{"attn_scale": 0.177, "init_std_o": 0.0395, "init_std_up": 0.0395, "lr_head": 0.0127, "grad_clip": 1.0, "doc_mask": false}
Each number is 500 + 40 x the weight over its row's rms, rounded and kept within 0 to 999. Layers, rows and columns count from 0. Numbers have three digits each. The size before them is the row's rms in percent of the matrix's.

# layer 4 MLP down (transposed), 576x160, rms 0.157, rows 533-575, columns 0-39
089:531541454451575584440471485485482547450508531485499458447519511478565481463482436496519478529443506474590499510534391529
087:510515513521566476553560506463497549433436503537507451525525478499509536427509556554475530518404488496460473435462470510
104:460557468428568505526431507525534493405466526439565552430466486535591490485464474512449514596558562491517477463485540484
096:480525482496497513525534576505449472497561449477454559538500531524500530443450522517588464450453450456413471535543501460
104:601535544540409570473548567532575463507492564504566492511469491488484549471501507548546506492448511462490551467498563481
091:517408550446519459527404527526508490449475497503542477500462603449457483489538548497472419500556476520466461550516528589
093:492480447517508503568397539496523440537485451523504505514502559516544508498551534482527447495499545446467516479469562520
088:502474538500457493538486480490545526510495515460507515561559502495486519491502494539466544552510529430531560406511548446
085:454439518500564562429509468466520491517463548428475492546460516537538483478526519521511512434437467508504502408501523463
086:520501471560511552477561519461474551493512471502440531521509415499497512509516511482511494527489493501549439478480479456
093:512487510503502546481482528490466472533501504474506580512459527573510561485479453437442551457485485489444509556491457526
089:448449448501515461520525497514502505494489453443457536439511499439557555500456551477514476513560521544532558525379507488
095:532460528466532557482464489519534536563518528474487497521522518507380500508533490512433487505513516494535530558461512525
112:617504540431520601520545447453567540503491442497476495483483447521498485508533483496461478499468507528577556533506489507
124:481431544517525495549490546490535451529465370482504458407483505529526487590505501470496468491495448454512459496516494513
098:470552491495437488549497511510490591522481523447452502484480539402488504465559537472550577472473432517510466478450487503
101:513505542492490554467518501481573491520505510458510537464444533421485509483532498546566494500473516525540532500513487505
102:474503468473481455566445525539556495497463401473475485410490554487503455463467493508509530536486494476481509537513437532
096:508462423547416509486499469526525519532510494491439526433461391496506471553488484545494530484537436566421471540441482410
092:418471515502443499496509446562463504493508510536489440572523468526540531549523458488518499518522462497426427507425457532
109:482467566551514491527519521487492483520598390506482465487495470514510508551553487501462427524455483462484554503483456484
092:473458576496496480463521493470498517483492556498550493513554523473540499433459573504524471511445528492516566439516558475
084:459489541465497503418562548453462553560527493445504476495524485543532492479557540471478505504476463533515486465503471480
087:463469533433473489482490541555567532565491570552518541541570488484489469556444502585578476503504547533525497465450507457
111:515529503537492472458514514489505438543471492476504505422531489579489492493533529591489567504536434493506479497549487519
101:527510489549479530519520507559502453511471492608532507491558514489493489468497495517569494539472544461466537455437513494
088:486525564446494483492482499526547569566484479524474505522550540423444569534545535518504520481504469555494587490466578489
101:482509447525512440566469518436471494509482459484582521518522479438493480515471487567496444504481490465518472514400557484
110:533469518464512572487476454474489481478556456405528528483504563483514467475588510500492459552426467483501462448522488481
104:585529498551479515510511471531521584501515494490555481496423471468412493519428532519496534548553594449544509481484477498
117:481594462546526502511436541583558524512508474511464545473523526446508574426519497509524464479563557462452469434467570472
098:493579491484452473447438503478451552441549521471533533512445452568493482554511477452422451447483552492483514553509538460
079:518533528552486511397416548519531481493483498519437486543462503554501461578470483532577519604465538544493519511538504520
123:482533542496461494542617502527426406507519518502498500432515505455535452528481470458481525448475473498505464469536478531
102:487453483494425477426494543411439534583482493415493439523537511476510493498497511496506507506489507413477483518498553533
086:491487486505535528476468545552427523464473542491458496425471547544553514609478439542572421491496501535538506493392471502
107:504413529550580517471522446512525506521478482497509500508492445508497498410499556499475496584547472552460491441433458493
114:498458449524547575476529553570540508423489492489567511506508475468491454534451465558504535474427486483531499529472492491
124:523481522484460529536511502474479444518569561524511467583521505486475539492454468511569463532437484510494525511501501459
109:475494521521527430427543503465574466480443594476480439500465531499504469540492516509519539621530426495468523486514500454
084:566492444505463526521443487562450458508551384466578534540490541466504441462503573541528535524482535497457535497447439472
084:509484528477487526501517433537481502521536426374493508486452466513476471495478546535453492490471579485519493557519559481
115:437468483541567531545424508544495537492496423546415474513487567465498475456402483581534474519503515453505489532537540493
# layer 4 MLP up, 576x160, rms 0.166, rows 534-575, columns 0-39
091:513536484574519482486513468512558523434434520537545502479486558490475542517474551466503528487522471457483453467521471465
098:478489480496530485497579491501546540505511507529451489543550418517558440548606504509497462519525501513504528529469468535
096:504498522478524508561416548489513470483501489500490537469497475460531529449460517481628493460504519516494462516445522526
114:577547497467527551489523506461580472549458570536521497505512502532440490461409529438538536527504476474442607451557513470
094:471432490497438573491445524456503489487539563435504446491487410466521539504570492591492531507487468505566526512465443468
093:481522444501501556503555462515484487490518524467478550527498475510497460541430488526460546449551440427544456520555438451
087:443539490514474566501538454473536555411482499547529508525455488488550518540584436457424563456501466534477445443490513456
089:468543544522470494527410440460483556491472473564472570462555551438479517524561490491489548492537516581452469459446556519
090:494551539513508487548545476466534519428480522509482465501518501469514494495426525495428450513572494477485511554524509514
099:473561481524515522480480488470500450540546511427531418540559512505499458450554475565468498497481515498549544469459554560
107:507550477514554484384531579543544467467478503460544489485524517473513514470535456518462510511526498473480505473522465571
093:482528488559478460540516428503517507503472564497487524396519519509467501480500499530426381506489494477481495472545464472
102:543470524588508437521478487473512502506527476571532476482494535569481524433489413460571558538543495465540472530546477456
119:442513478451501476423468513531453512437510529596515549489406450484510549536542405565496520544548462504520507510540477458
097:519554511491476504532504481509465455512520519572444553450545442518500545440554486489453493428550557493468511519524509570
100:416569505543472436460496578505479531406483502457494525478538516548481501501481416452465543456562489460480487501543526519
108:604543563459550525479484525482533521481533570483514534473505475529509513520534461502466523496498446501570510516482425514
098:414549493554541485493454544552513509487464518586518447502502481417488544561504487527457509455496486469529436491553601481
093:531547553537444545532439481508493451495492428472531486525491509430529457494444461506493571573512497468558498536562535524
123:554582506534504552499565532480466483531493446483447541524473493497426462510512492454473538496487560539528526453515512538
098:578516440492552494544467526490463385536480472500496468490526519495481442467401523541479586481596509497438500489499516497
092:535563495450516467482534566456464498452532461505533515543461470388514459521486590503502517493552525506459499476498547500
099:507487457511505420562569516537556478484533469592533542496500501444555499458517469499451569514583446521471570439503528487
107:472549541479421506483581506554551511541469579476547516457571464442521577536500438525531548464494479519527558425499459478
108:540513496459565484540560523516532478507549453510510468445490501504522539533524435558560522552413521521534536486414471479
092:514576492513536530466478512462522484535483513483530516460544505527469496487482510467519474476538503531414489476502536471
102:486587479535513562529495513459524483485448473527509611460507511521501538495532452426506529445420549578545546562458557423
108:458543502512438549522519467466552390527507511509525493483482489590535529484554413525560502477510570503457455515455503505
100:496511509496546520483516511507485529445577482574419493521516485438443440556454451514531487494526493537428501499495473559
106:506457477487524449506463481554442422556512503487467508450471515430508513487461469494496547487565435532496498456535452547
099:544510483493545544497453567505475525439542512444529419472470483473483547513448509548501514515570508426521525516478530480
088:475511548480430504524490537500556516479525452493492549471529482533455392437509495500478501475492462483447523487475570513
111:494487472448503535415531526523523460474544543447499479444614435475464560518460437541505516430538398578529545507483456444
095:504594548486461459491475455499554495455549486544402440539546569456539501456520524479505518448546471413555491502450463410
085:569451495496542534471467479425520492538472520519497484519497530592473467411482589470474568468512536517533490455461471455
103:536509497499493512375618494483472494438526558543549480499430509451514540449488554567510530485529558506508458486517508478
109:559527478448527500484524578404501469428514507503472569482548488501464418494465506503503508512530562421471499475465569513
103:495467503521582504562576513473560509504537514586532548487569482488486474475513502535488456537524499426536398492530519512
102:422530511468504452564483482421600451539440512511501510486550484536456578505557517458484507441578463520476491482508597547
087:528515515457523444473514499447492488519545475448513491507472503517498531509391473540473532457523442445474528508522455528
091:406488534413480502437475517581523517492510496507527551452479468446511465508486550478491511481444498485538597469465558559
099:450526511465534482462533448576508502492432467492571529433554497479505511496501481539527516534508469511491581467444466544